Weights of a small GPT-style language model, trained from scratch on English Wikipedia.
Training: a variant of Adam for these matrices, 112M tokens, 6824 steps.
Each number is 128 + 24 x the weight over its row's rms, rounded and kept within 0 to 255. Layers, rows and columns count from 0. Numbers have three digits each. The size before them is the row's rms in percent of the matrix's.

# layer 7 MLP up, 320x128, rms 0.0624, rows 69-132, columns 0-31
105:156147104089149097146114113151073099150147191158130107110137151130120124129120119096130134122153
102:105091113107135132141151133125115162108151147175107133158154117135117133101136121125122109094189
094:121137065121141123151112164101157087112116151120144080105138114141090119131130155127132111161146
098:112083113136110140120130120113076147089128092156125155123090108139120117079085133129126086063177
104:164105127148110132149134132170167102127150189134110121134140108156125121128103097123121119142113
103:093120170145157162127150132105115136135125143131097138160106117129100139161116103129092092140137
100:111129143117128105111107145108117146154118110128138100100132145123134130148134154122075109122122
107:119114110117102118116166189130117126133084135125120127157128161101161172111134143125138173121147
095:118099154132130083158175117105092074117105152141141132127103071162097111090123153148129110156113
102:169120164109110159096143096105101128151134092108122086105169130114132082133168136136088121102114
080:091143163121155118158117149166106159120115144140091099122131154096147070084107152137158145127149
088:121117127141104090120133119091160159120101107124114137119107129107127161128150094091150146069137
089:089118117114147123155141161179095127158124124100146114123149147144115180126161109155103142125113
100:153108175123117119106120151068128118133097207109099170135144132127126137120109170131147129129104
108:108195106122118146084096137136131090096149155168138169128161094146135145137101143105160136152120
105:150078153159124145152142137142123133091134138170099114147114124114141093100120111110092111153133
099:117149129125149123159115146121120128144152092149128111090137141128126202132124142177154105112142
091:125128089102126163129169112150132108154166120141167129143139126173120129131102137113171161201116
099:171097162133149166127131105122171150148157175124154144152119100113103110176128104104132130129143
107:167110107165070153124159108174083147136136105126115123111168134130163124109121082136089125125126
100:067106117139140169112133122115107164109105100152160118125103138105119131170127105130083131143137
094:134112142139092130152157146121119125124160124147125122161113190118118114116114101153129111155122
104:158169145097165172108166193095156143127088144157131136132120103132087131115158117141169145078150
102:092151159137149132099139150105141132124139109106140138136179163121127142154151120149167129110121
096:138149114125149158117131107113109095114128131141124080101186109112106097135136114144146101111125
098:141147097171149144100107138160104176125148141094159107130132178123106167156134128149109127113091
101:118133132134122132148111149137150112147155131058136108164156087127165119161104110110121136183176
094:141126106147079108155089130099099089122126122136090147128130122140128146152120133170141116083157
110:164131091101142154105089143153139121073141147129139143109156102109112114146145116107160112135153
100:112143137105140113138120161139155138078097095152137124095115126142104129163063179117168135106093
097:119114149090138096127114123110126135139130095154159113115162167115156126111137134150103128154131
096:160068107132156131110127166155121143099170106140149113127159133178128140172160115128152162118131
094:139121122156192145130111150133111143113123112159135143137112123125130109153128124125133158127122
099:131111146121120153122106130180140149117135121129152131125106105108147126130126147074156133150157
096:143142099135106121103133142141118124125098118107082140163083121140138143155114113114102135135090
103:126108147139125160102099104075150094120110128161179131104124146158115127121131160146119084118104
094:165096151126152144120133119094125119161126163134131074135170140100099121161147164155115105112094
092:134151150087113134153099133132126089165104088117129126130127150083177105121118157114164147093108
095:129105171108179140081136156095136130148133128147123162188114150165107099125170097139107154100117
096:092177128166121121139154130116148167136118127139128138085110102115121134134134138111145170070151
098:155106124171105153108164156156066153147138111137132096122159183113130126112122124122088122139161
097:137097119126103084160153135105158132155109107133121143170123110104143174138146120127141159106175
099:115135088134093132146151120173144124144089082120123131124100129154121122066153160145139139124102
100:140131144143121133120115140138151119152160105130134146130110113155127149139140118124125166113131
102:135114129115173118093142085085110139154096124154151095164173107141105109117117136172093113132149
097:167130083124150114121122121124133113102126177089133093133109110166128115170127151171103115092118
111:152138134146138113156145121091142108127108154142116094134152154099139104085116138153114173111150
097:149135080118125127105133124113148105130112090152120097118135130090121132127136111133121112166112
104:129120107105121142128116143139153148148166150151125121105115114153119135153102134081114128138136
108:131136149122132160141113151155134127085134123072129150125134159135114118152123144133138144118152
104:154138118100088157110159127118129127107130105171122097173124125063128136133117147131160097145129
101:119152116147092120121211136140102152171160131097130091168130123100118113167165146107100097131160
100:106184150152114141157124143137080113164161136126115171078109149108104166108109113139140107158113
105:097142137098094115179104162102104132094113160154152129108078140110108106128156183129141153114088
105:116153087110135094106159122158142123112136130147108120129142091133146115164118125160110142132132
085:149091116140134172132132108115138130143094156107140140091134143111130135133091123101157111182128
097:105135158126118115131138125120121160158117133165116172121089135151115107124122107132139150148129
094:171104161147125099093106106165150118129093181125165157115133169155149129124125141153123138125114
104:132165152127117119144109180144149107134139088136138107107088101097150114125144129128138138120132
108:100108093134134173133090143097170137125137122141126127157165098114148124134136112120121130195111
099:148132127146112152127167109125095119098123115151124113144160104122139125088115093141107112115118
104:140155118133097109120124122131148116130180114121164111156157152122151108142129125133092131133098
093:124140150100117094125128111119145128120113118088103072062123118108140124105097119121136138159082
100:106124123102105129110146120117106136127159074151110120134136111136106112140166149122106143095119
# layer 7 MLP down (transposed), 320x128, rms 0.0617, rows 69-132, columns 0-31
107:164109147147092145124107126096145118165074137103133143163128154143121111100120124091154127094136
101:174180140120112148126154121090131107102139146119111076147133116109115091090135126129107121109108
097:171118111124129100103142099131089090127109098110098115131180141129130100122144148162141091144104
099:119123144114109107130121149100128152147129124113117119149145129143187118166125132081148136110106
104:156143095132122140123143119123106124158148067147142148121162154129122116119178151129155087137124
103:117097107152091139098169112133123117145130103140122086123109135084153129110139107110125152135094
096:097116103165134135155147148152087165126159116096131077130139106141163199174104110121088162129138
102:105129102155158134132102134147109126128109090139113084136150148130125164108128114166178126062110
096:111152114161144142110106105116156127107103160140067131141133156164134143140113144113136148173133
100:106121147109122075134121100179117147149116111089162086114144135132120118157122100101133145090121
082:164120122120110159088095114105151110100154115112156145126115121120102196132148105103112119150119
089:162161126164150121123090147151158089090104112203103140139149110123129088115175179131131158123147
088:158150111150114164148170114153103105110130089114164082143155093167133161150153089114096108151123
095:062125127161142147141106122119115144133173113094139113089164116147152140173111132159129158149150
107:140123148167098103174088128109179125151094113102096127135134116131101095133161134121137132137094
107:092157122139159171127129138108133097148126155167126112101125111121107054142115128120097097175135
100:123125116121119106116088119114116118176137150121139158134116140154137210161113128150122116168088
093:175114115132123214142129127126162170136124110149128157080156142137089101145140078180109133108137
098:127126164101132165114161127133081123145128099100100130111120127115108062158133157126094096126151
101:145117145102173109085097090122203148154122122178139120095133141128140129140129107146098072157174
101:083171114155076166128101142115163133144163130114128119148159131100131146088093115106093142129086
094:123119197139133101143136130171094161119118167104147113151143113144122175130142145163145109173112
101:156160129096162119158132133166143148143107121135123132151156145142109099080158098154107111112113
102:167156157126120098099101088130151162103106111141112107138099121073135154156134147130109115154142
098:145119126133151150190114156160163139186122128157174160106165143173092089112139144106149123090137
097:129079121114145123146117150088099108095119125134081131112101111172165112168131136123166125140127
101:172109122122133159136133111100149101145113105117095147133123134106114120112146118176122110090159
095:095167145134146132143117150133161150141130097139094139099144120137091233125132125178128115126143
109:128090100103109130118155119113129130129128115114109110140134178102118114125095126123093152133135
101:120108148126079185100130131140146140114109105123128090134127122109138112131131147139095119171153
095:121114113140128082144156170138129093142085113148108113139129127096115157124115156114119109122120
091:152086149102112104170161168093143194133116139148114140095090104123114124099094118152132097118171
097:118123140115122121152180127160139123137172124124117123129116136152123118128129102108118117114196
098:153108109145103126113134101106137101132086114103119160082119112132129149098119091113137148097120
098:132124165113133105136126128118165137131099126164141083145125164116124018094099135119093114138137
099:193119107133135107110146089128158138146174116120127113141167136116148063143141103149154119131115
097:128145126071178105110149188111129127101140096163122129131142114104119099117124144139094127121093
091:095089191136101143133142141133134120119157166081185141159115135124130096127134118129099121107118
096:138147151126111137127162149140134131114141140102121158121126091111126172107126153155113111106120
095:125092148106147123177146094124120135143130174137194121147133116110183130129113128131087143143069
094:101147156154107148124132135126166119139154167096094135179124143128118118106140127123084104132142
096:079126092143120167135128113125107088108144110099129161128126158064137100143117134108125096141173
096:121130151103118126101128129073146111167087087062170100182122112093110137139099118142140118089104
104:110120121068116128134099158113136148182090096132115141120113135133140125100150127118119070120132
102:111130101108140112152159108163116114117118178141118122130112101090110167151111104162137116095108
099:092115107120136156100117088108111100119085096093163108090143141156126073166135103112147144087111
110:152132167144148132148164145147099086111162157162146159144138127092151103102116148099067117159108
098:140138133151172142130158142127114109132146127160150102076132134134165178126152108107135128187169
102:102127142119160116139117132084123116115125125113129092141105112113142086113142138097119123119150
105:127160151114127153134132121165149110143120129118125156117129152138128102113130086112190152115143
105:153097110143102111092119117088144165109090079089137130107154135117147138119115146117142115155091
100:131168104110118145148112145150155125149191123130135122157132122115099136122106148151072140110150
101:127100112151148095153176102143101122132147119126159133127146109138139233192149074154158137130147
101:157187173091128111127118151168127135105113099154120101108124157138161128137108112163038102131184
103:117113137130139113122122175128090130159154069142143209090162126122130139134140118122147142142163
089:114137131121074118154131080138104140138130133149163127115112119102115019125160114071133126121130
100:162156099126156142136128167126143116124145133149116082135117098109109116111125124137103078132157
096:120117081125093128127105110161112134165145118145122103082118084161132168124123108128114118140102
100:161142142101180122127123151146117088094111137145107121140138155140206131119134132096168143200135
109:136163120148104127104135121108150086090123131150088137142114151110114072099170147107132134123096
095:120143144138154096124159105139146128132121155132094102127104129111136107081132115142124126168129
102:097076110126157095123119132140099157085091153104136148163128104111111129125147144122158109138143
093:140132112147113176142121150123116153130138101137132137179120150175162099156127112119177087141122
100:109109129150137178123133132134172125152174157123111138160126135136152117097150161113162131121089
# layer 7 MLP gate, 320x128, rms 0.0683, rows 70-133, columns 0-31
095:116170072115134164161131159128113106121115123121131177124155118153161153100112098138122164085150
103:108116092150113140142142113173086093105138166124105176132157122131142155117109129141122147122132
102:127098149090099179128114130089077076145148147125151125161099138109086155156102170088128107128101
102:090103092113122101164147122096110138114146102112168110125070108105174137139101177175070116109133
107:121123143111095121116140129104097169102119090124137121115157088107110125165141148116157112147083
097:136142126126133185139103126122090116089128108087141098118137127085111159111135137157103116148129
111:151144107194106131078124083106156170133108113103138114086127116145117153148094120144106094138096
087:176166149077101140148114104139166118180148143094129119174144116160104139109128128091110148175103
100:096097146087126124101128113101160107102083122146177155113145133140091135114171152133117135065081
073:121142137149154087158140144145089139155109153140109095144142134116170108096099147144152152079149
100:106143124133105128131111141115168115089109090147136126122074187148114112105122131129117110075076
082:113174134078146115078142148120149181157117150121131140099144158128121140105125120131156149143137
099:140101142088113128117122181134131118174120105110144096112087093137083144164125120135107153133161
105:106151116145154135116107134156133149082122120094135177173114114117095172156164108130120078162110
109:116085070135115116100124099125103146105128079096137132127149129111119121137138104127108108116084
093:132113114117148134099120124103163148136129127104089174162127116132076083133195108083116145142095
093:141083090149124141134125127119166110101151096088152132093150149127116140173142057163109135113141
087:133144137127121141126157134162148193111087137113135106138144173123075121139141093101100161120160
102:111114121140112142142107135112171160143121113099129157148110130178075122105135086129143161138141
106:106133129125106160116103111135166124143131115126164187130114153095145153128175107110129154140101
092:123148092115117088108149121126076152146099155139159178136098146142134155099220178132084146117145
103:119141107141129145159118095150137126105161126158135067110170095143106122118109175142153107155084
097:114153107120139135152154138158140133128134129108113127139124127110156142145115104126143110153099
098:134124113087160171131138123146138135120117170097157113175146168131113123120117168153157167156124
092:129085110138118137180148113119135133150116131135142123086109124177148139165111111164150097120145
091:105117088136162077134143108118167115150126158091128174117113105127122119159115135145095154161176
088:125151094105144147108119141140174128120113127133111158126147157145156114108106091089132142160147
113:106164107125122157128123089119142074121156169117133168093129115151126131113121132129129114164118
102:140111120103131144150099135109127088168131133135170152136127110108112132124131094180108141129159
098:165130088100107125108114137119161119151084124092144126106110138152111137146099083107131120104120
104:125106106143158142108156164158114106133113177165141141144113100112122129134128122151142111128148
089:162159120108147110126106135103163103123121174096146147097125153131145143093134112080159118125131
097:154113090115100123080131104111092116111141099142159153136174152120110155160149098083129154144119
094:134135085111098150140099107133129125133115108105116125111151105108173070101127098125145131178058
104:111121116136110119120104107104151141125126134142149154070141135170123126160112144133108107135064
111:180096105096130122136080108117125115179130118101166136123114112132105137149123127136116134101106
090:145140120124150088087106165141135089101144128095154154127098115140082137105118110098127082158148
100:157122141153141161111142114127155075114141151162143164151109133132138106108120136136133116163175
095:130102105142154146145103085121138144164139151110106154099104118133099114109143143141131146119148
100:106145141072106122130110118109149097197143099124145191158100149123119144120109147133138139126140
103:119106106135103139109076129129149154129128134120140131094123151163132126136097150153137143128115
097:122103090091153159137130192128106150140111131107152134166057107122106136151086095117120102116147
106:117092104125142129135120114120163148128104121095132146133114112136152102135114114130119110121077
102:107140098081136143118199132164111151148149089129149154169093114102131131111152143123115148127137
095:115117136156157160133139106085095125119088042129160141134103118163124146113107137132109108136101
110:089127126090134104138100146123136125164157105107144123110084116134075154134163133084135085120131
095:115093129115132120122122080140152154174131142132109139090125116127149145163140140128126141123141
103:133131101077143168070112143152136126133063147109118154125132127131115139140179157168103140104146
108:119123087106093098129125123111131112164121076139160142138114102133130126118118139141105090124101
097:133131134134149129135081098087144095107178132116155154128127146135154175162159162149129168114128
101:159136110126167135102104129163142082120113120140112164111142118139146119148174118131148142157144
097:151135055124130112142123160121175090080131134125132131138148131145124098109117129104141140106112
106:117142151113134145128117076089115131114165051102118124110194130120121150100141135117106153131103
101:110090092143162157123138166130126167141158100112124151152077119162134142124135127159108149144091
084:155130133129100109148117159127124126080107093089145125163089085129125121123095136111122123128141
095:154110138133136100137135114159126130109164103116140144149148160080135171133137139154106154118160
095:157153126146077128139124126114088144161128096094117092086128094150147125106151113128094101150118
106:144160121130168174134100114118151128110113126103126132076096103131112154147163113076156116161110
106:156120159144079103113109145086137105110130154114144117113151106102089134100131155115136156143097
104:144148141108113066122161160106132127115156104091145097073092103129102129102134145101162104101101
104:122112159091121135076116163127167107088144095118119160087093143093113166140162171167145103091145
088:121111137163135148120107097145146126110129116113144134129167108111113143137123115156138083086097
095:125159106088082098124111167121149126131164121123125141166129125110099148078135155168130146119108
105:110111082097127116114083101127111152140102125114145118109149079141131130143134091124121164102135